Part of a small language model's weights.
Architecture: rotary positions, capped logits.
Training: a variant of Muon for these matrices, 87M tokens, 5325 steps.
Each number is 50 + 12 x the weight over the matrix's rms, rounded and kept within 0 to 99. Layers, rows and columns count from 0.

# layer 7 MLP down (transposed), 256x64, rms 0.261, rows 217-242, columns 0-63
28 61 24 52 50 58 56 57 41 54 13 47 28 50 32 68 60 22 65 61 46 40 76 24 53 41 55 53 47 60 53 41 40 47 40 61 52 24 41 68 98 56 22 46 52 56 47 56 56 32 49 49 41 42 48 31 69 24 55 31 52 62 46 44
34 16 43 63 40 50 53 46 45 44 44 64 47 43 33 40 63 62 36 65 62 47 50 47 69 73 54 50 34 62 59 67 40 45 47 50 49 27 63 56 77 68 35 60 55 47 53 59 43 48 56 41 56 44 47 64 58 65 51 47 35 51 55 32
57 69 63 55 40 50 44 54 46 61 67 51 42 35 40 38 49 59 48 54 49 50 57 57 44 49 44 51 38 52 53 57 62 51 38 36 52 58 51 56 48 59 43 63 49 49 60 49 42 41 62 44 53 53 58 52 41 55 42 53 61 50 48 46
46 71 54 44 39 10 50 63 58 57 55 50 51 36 71 56 40 42 67 48 42 37 33 40 76 59 45 66 41 58 61 52 57 45 35 68 46 56 78 42 74 50 57 38 57 58 51 50 45 51 56 43 52 75 43 49 49 74 38 47 58 52 35 52
42 43 75 34 43 41 48 55 62 62 40 37 70 48 44 59 54 55 42 63 70 58 53 61 42 56 26 40 58 61 20 58 61 40 76 43 26 64 46 50 47 45 46 60 56 48 62 22 51 64 37 68 49 61 49 66 47 33 47 49 48 34 39 65
46 48 44 63 55 51 56 37 42 45 55 38 54 63 64 49 68 37 49 48 30 56 50 61 58 62 42 50 40 59 67 32 47 63 46 55 51 54 66 70 63 53 31 49 45 45 63 44 40 57 33 53 54 44 45 61 56 43 59 48 65 55 52 55
40 18 67 44 42 37 54 67 59 38 36 59 69 41 53 52 56 32 44 43 40 31 44 37 48 51 33 55 63 40 50 80 65 42 44 61 39 40 34 69 57 51 50 51 49 47 45 59 57 71 30 34 50 68 41 64 53 12 63 59 32 26 45 50
23 71 36 29 30 48 75 66 62 55 78 44 65 66 61 27 47 56 53 59 45 69 54 46 54 48 41 49 56 68 65 43 48 59 21 54 64 62 52 39 66 72 54 56 33 56 36 70 36 47 54 40 20 52 37 47 48 64 50 32 72 47 44 58
42 58 44 64 45 31 56 53 49 40 49 42 49 54 48 52 47 54 63 31 66 52 53 44 71 68 51 51 47 51 55 56 53 55 50 62 46 53 61 56 64 59 50 33 49 46 49 50 52 76 39 51 50 54 45 53 57 57 58 28 50 49 51 45
46 52 39 19 60 45 36 44 50 52 44 51 51 49 39 56 59 66 45 59 70 48 27 71 39 39 67 62 54 39 37 35 21 33 57 56 53 59 56 77 41 33 59 30 59 64 30 56 23 23 39 72 69 29 54 58 36 46 36 57 60 41 47 37
51 63 38 50 48 34 60 62 60 48 45 52 41 52 51 42 35 52 63 41 39 64 37 18 28 66 37 47 36 35 48 33 60 38 24 64 48 61 57 51 75 47 39 42 54 55 42 49 50 34 24 40 78 40 45 59 57 26 61 52 49 45 58 48
53 71 65 84 36 53 78 81 46 41 71 34 28 44 51 43 53 68 78 48 80 31 46 36 44 66 52 58 98 64 70 32 71 36 20 63 22 61 17 60 58 49 39 53 43 48 65 56 62 38 61 37 68 78 94 30 55 59 59 59 47 51 41 42
21 53 38 37 58 69 57 62 68 36 28 39 49 60 47 65 53 40 40 42 40 39 39 60 49 56 59 42 42 45 56 57 56 51 63 57 40 30 69 38 59 43 51 54 52 36 38 45 62 30 73 72 61 50 72 58 64 38 55 54 46 58 61 55
26 46 43 21 63 54 52 68 62 81 44 28 44 53 43 53 62 47 31 45 46 61 39 70 62 63 78 20 40 50 25 54 45 58 63 40 07 77 58 51 48 56 41 44 90 41 61 35 40 51 38 79 55 48 58 47 77 43 33 69 33 24 48 33
48 50 39 52 56 49 43 46 63 55 52 41 53 52 44 67 41 57 57 55 59 56 56 50 45 44 44 59 51 40 45 43 56 48 60 64 55 47 66 61 53 46 35 62 46 36 50 38 41 61 56 44 59 47 41 48 35 50 49 45 40 42 39 43
45 62 56 49 38 51 37 49 49 62 30 55 47 61 47 45 59 49 49 60 40 37 82 41 36 39 47 49 59 47 59 51 41 51 65 75 50 20 60 58 47 67 43 49 44 38 49 33 68 46 33 42 47 48 41 58 43 41 44 51 45 53 55 75
51 68 41 68 46 45 56 47 42 56 71 34 58 45 60 51 76 43 44 69 55 30 50 56 71 66 42 40 58 57 63 62 43 62 16 62 89 52 67 81 67 61 57 39 28 57 30 51 50 51 85 24 52 90 55 61 53 51 66 50 41 65 41 29
64 50 30 68 44 30 67 44 19 54 48 51 67 58 16 26 43 48 64 43 67 50 59 70 29 42 56 88 42 42 80 28 45 64 70 45 05 66 49 69 53 48 39 62 54 47 76 10 48 76 70 39 40 75 57 53 54 42 31 31 40 38 35 69
46 57 50 32 37 42 62 69 62 50 55 40 38 52 61 63 48 59 46 27 30 50 47 55 44 58 53 55 56 51 35 40 62 40 44 46 33 37 52 32 51 43 62 36 62 48 51 60 42 48 49 56 67 50 59 53 52 43 67 40 76 52 61 48
33 39 51 25 60 38 36 48 33 60 37 30 51 57 32 77 45 39 50 57 69 49 31 51 31 32 57 10 55 61 40 60 43 41 32 64 39 36 68 31 75 52 50 14 62 45 43 70 62 68 53 57 51 21 41 32 79 70 58 57 36 41 40 33
33 44 45 59 39 37 28 54 66 76 42 39 53 56 34 48 74 52 37 46 81 48 35 30 41 67 52 37 50 62 83 24 20 44 24 44 48 36 61 83 70 63 58 31 52 44 59 48 44 47 35 47 46 50 34 40 55 64 36 46 52 35 43 81
65 47 39 34 56 52 43 28 53 69 32 65 61 51 62 59 56 53 57 49 38 48 46 37 76 53 43 46 56 56 57 31 64 58 46 44 52 62 59 56 53 31 44 65 67 57 45 64 61 49 48 40 66 53 35 52 37 52 46 61 60 42 60 51
47 46 24 47 49 42 43 69 38 43 29 59 68 56 35 21 59 58 77 54 61 43 37 63 75 43 46 27 31 44 57 47 58 62 72 51 19 51 55 47 53 41 66 38 55 53 41 59 67 64 19 68 57 72 51 59 78 58 40 33 32 31 25 53
67 47 75 35 75 40 60 47 42 25 20 50 54 48 49 22 63 57 02 33 53 69 73 41 41 50 37 04 80 55 25 51 78 39 66 32 34 40 48 46 42 59 28 34 56 65 53 66 53 67 45 48 64 26 33 43 41 33 38 75 42 57 34 41
72 48 46 44 51 21 54 46 54 42 67 49 32 19 54 47 28 47 57 30 55 65 23 50 89 17 62 29 45 62 26 51 47 43 53 43 28 67 37 40 54 41 64 67 60 61 32 58 70 63 50 32 70 39 48 43 44 34 41 66 50 17 53 32
61 58 40 48 58 51 70 60 54 78 57 46 40 53 49 55 62 40 64 37 49 45 67 36 58 64 39 44 47 48 61 58 65 47 55 54 59 44 58 42 57 50 68 57 46 54 42 76 53 42 61 41 48 46 39 59 58 51 41 62 63 52 35 58
# layer 7 MLP up, 256x64, rms 0.152, rows 218-242, columns 0-63
71 66 54 47 76 62 54 52 61 52 30 59 41 64 57 60 34 39 44 65 44 45 58 53 45 34 59 57 68 62 70 55 59 60 59 48 47 52 57 60 52 59 46 33 51 63 39 21 40 46 46 27 70 40 30 50 61 55 48 51 40 66 38 60
48 49 37 48 50 62 56 43 63 49 34 45 51 55 65 46 59 45 54 60 35 46 49 59 59 59 65 58 42 62 59 42 47 39 47 50 60 52 54 59 36 39 50 51 54 48 43 37 49 50 54 46 46 45 43 44 42 52 50 56 40 49 53 48
66 52 60 57 38 42 59 43 28 34 42 30 37 45 64 49 62 47 56 68 51 51 73 61 52 47 57 44 49 64 34 43 68 50 46 40 51 56 72 60 47 51 56 49 37 50 43 48 27 53 50 59 71 50 34 56 43 59 41 30 36 24 66 47
58 52 18 54 44 52 54 44 40 26 66 72 60 72 52 73 40 63 66 42 55 31 43 43 52 61 60 35 48 42 59 46 36 62 59 51 49 34 31 44 46 49 48 42 61 57 36 63 59 36 58 55 72 53 26 41 53 73 45 62 47 61 45 54
47 68 44 42 52 53 51 48 35 53 50 43 55 52 63 33 62 41 55 48 54 56 45 66 56 52 53 53 49 53 41 58 57 69 48 38 43 46 56 55 58 60 52 45 51 31 42 29 46 45 60 52 68 49 37 65 48 46 40 43 56 53 61 39
54 36 34 46 56 58 43 35 39 48 44 59 38 50 24 38 76 83 37 30 44 65 80 72 67 54 44 55 36 66 59 55 53 32 50 73 54 66 65 31 56 63 45 44 34 47 38 51 48 30 61 48 40 53 58 42 29 37 52 38 41 43 56 63
54 69 25 60 66 52 46 60 60 45 59 58 37 56 63 41 55 57 42 36 55 48 31 55 47 44 43 74 76 70 79 18 52 39 25 33 15 62 66 55 50 49 38 22 44 46 49 49 49 55 50 41 66 55 52 38 61 72 49 63 58 55 40 48
57 49 21 55 53 55 43 42 53 61 45 50 36 39 69 57 51 66 50 57 42 51 38 56 51 50 44 65 55 50 47 63 61 54 45 47 44 55 42 47 46 56 53 44 53 39 59 38 28 50 53 59 41 60 51 44 60 54 52 48 53 63 48 50
78 66 58 80 28 55 56 31 43 52 50 37 24 49 65 28 40 55 56 48 38 77 60 69 55 53 40 34 52 34 51 60 47 67 38 66 50 72 65 50 43 56 43 47 35 41 63 21 36 60 46 51 57 59 30 38 51 45 51 47 27 71 51 56
62 40 46 27 60 31 61 64 46 40 48 68 45 45 58 51 39 62 46 21 56 46 61 58 45 44 68 47 50 53 37 41 52 43 26 62 72 55 77 37 39 47 52 42 61 61 47 57 69 38 34 57 47 47 49 37 28 52 65 49 51 61 40 45
46 53 29 24 42 63 74 36 36 25 53 38 48 53 33 36 60 72 77 56 29 63 81 56 51 60 49 65 49 49 52 97 54 59 18 49 47 44 39 38 70 49 54 64 39 50 48 53 58 43 30 25 34 47 47 50 23 46 25 62 39 56 59 47
85 48 48 41 57 33 63 26 64 53 76 56 52 40 49 63 43 57 52 33 60 62 62 44 56 50 48 70 49 69 50 46 49 37 38 35 90 52 50 40 41 54 35 39 58 49 49 69 39 55 32 23 56 44 30 47 44 72 54 38 40 65 49 62
68 57 40 42 59 66 43 59 55 40 50 66 15 63 44 61 37 37 67 49 51 44 59 51 51 37 41 55 58 29 68 30 83 37 47 37 48 60 79 51 67 43 52 44 00 41 97 36 46 37 61 36 55 57 85 63 49 67 79 66 56 58 27 76
59 48 51 46 49 53 46 47 54 59 56 61 38 53 65 41 55 49 44 65 56 49 49 63 52 60 53 42 45 61 72 64 62 43 38 42 46 45 56 55 54 50 52 44 55 49 46 48 60 48 45 47 37 58 46 44 33 49 63 50 45 57 43 58
47 54 63 47 62 56 47 59 34 54 62 56 53 46 60 65 53 63 65 47 45 41 37 64 51 53 48 35 44 51 41 46 31 42 58 56 57 51 62 58 49 45 48 56 49 54 54 43 76 43 46 30 44 51 31 52 40 48 51 68 67 60 44 51
45 40 32 43 82 27 61 53 29 38 74 36 45 55 33 43 43 67 70 26 67 56 77 53 86 38 59 49 74 66 28 42 56 78 65 26 32 52 48 30 58 41 27 51 65 36 40 37 67 53 32 42 71 55 27 47 42 61 37 47 19 84 48 34
59 55 28 39 47 46 48 52 34 44 58 62 54 44 26 19 69 53 69 56 66 70 43 86 48 37 55 56 25 51 64 45 38 86 71 45 26 66 69 45 46 38 41 59 50 50 39 22 51 34 41 12 24 29 35 42 43 28 00 57 38 58 41 59
63 29 40 32 52 28 49 50 42 47 53 64 46 50 47 22 54 60 55 33 45 51 52 52 62 60 47 45 59 82 36 64 51 62 54 41 49 45 39 44 33 60 40 58 70 46 37 52 48 39 34 48 55 54 31 56 65 76 63 49 61 51 32 58
50 50 13 32 91 85 53 56 61 43 62 68 50 38 62 66 58 60 50 99 53 65 36 70 49 54 84 35 43 78 49 48 45 68 51 41 49 55 47 38 50 56 53 56 47 70 36 58 55 76 60 46 52 46 49 38 48 59 45 52 65 37 36 48
84 65 51 45 71 55 43 37 44 53 47 43 44 49 50 50 46 62 60 48 42 41 53 41 42 19 54 48 48 47 36 38 24 37 44 22 54 45 76 55 57 45 49 31 52 26 35 50 89 39 44 33 44 49 20 68 45 42 36 43 36 38 42 57
54 59 43 33 45 57 33 58 48 62 44 39 71 52 61 51 34 56 61 43 42 35 47 49 42 47 48 56 41 74 54 36 52 55 64 37 45 50 54 69 54 37 59 46 41 45 50 34 74 44 42 32 67 60 44 51 45 64 45 47 30 44 53 69
29 62 43 51 47 41 66 45 36 65 60 52 60 47 54 26 41 56 40 48 35 54 63 49 38 33 29 00 57 47 48 60 80 37 74 43 42 53 48 40 77 48 60 30 45 39 36 34 59 52 64 26 79 29 35 82 57 67 26 46 17 49 42 66
40 55 44 59 40 68 56 71 57 33 25 45 60 47 67 58 47 54 53 46 45 47 40 58 26 75 65 32 53 53 20 19 53 25 22 36 64 69 64 55 52 56 52 28 73 50 39 56 66 28 32 44 86 46 51 29 42 64 66 55 42 39 69 40
65 30 42 58 46 54 47 68 77 46 32 40 65 57 67 38 53 82 65 72 40 40 38 70 39 21 45 46 42 48 36 75 53 52 63 61 28 52 55 30 68 38 46 43 40 46 65 50 50 50 48 70 52 35 26 75 35 70 51 44 56 51 31 30
47 61 59 66 50 55 45 57 35 45 61 56 60 46 49 52 58 41 46 51 44 64 32 72 48 46 54 64 52 48 39 38 65 45 40 46 48 70 54 58 46 55 42 37 45 38 59 55 30 40 53 73 46 37 51 55 42 52 34 37 43 61 50 30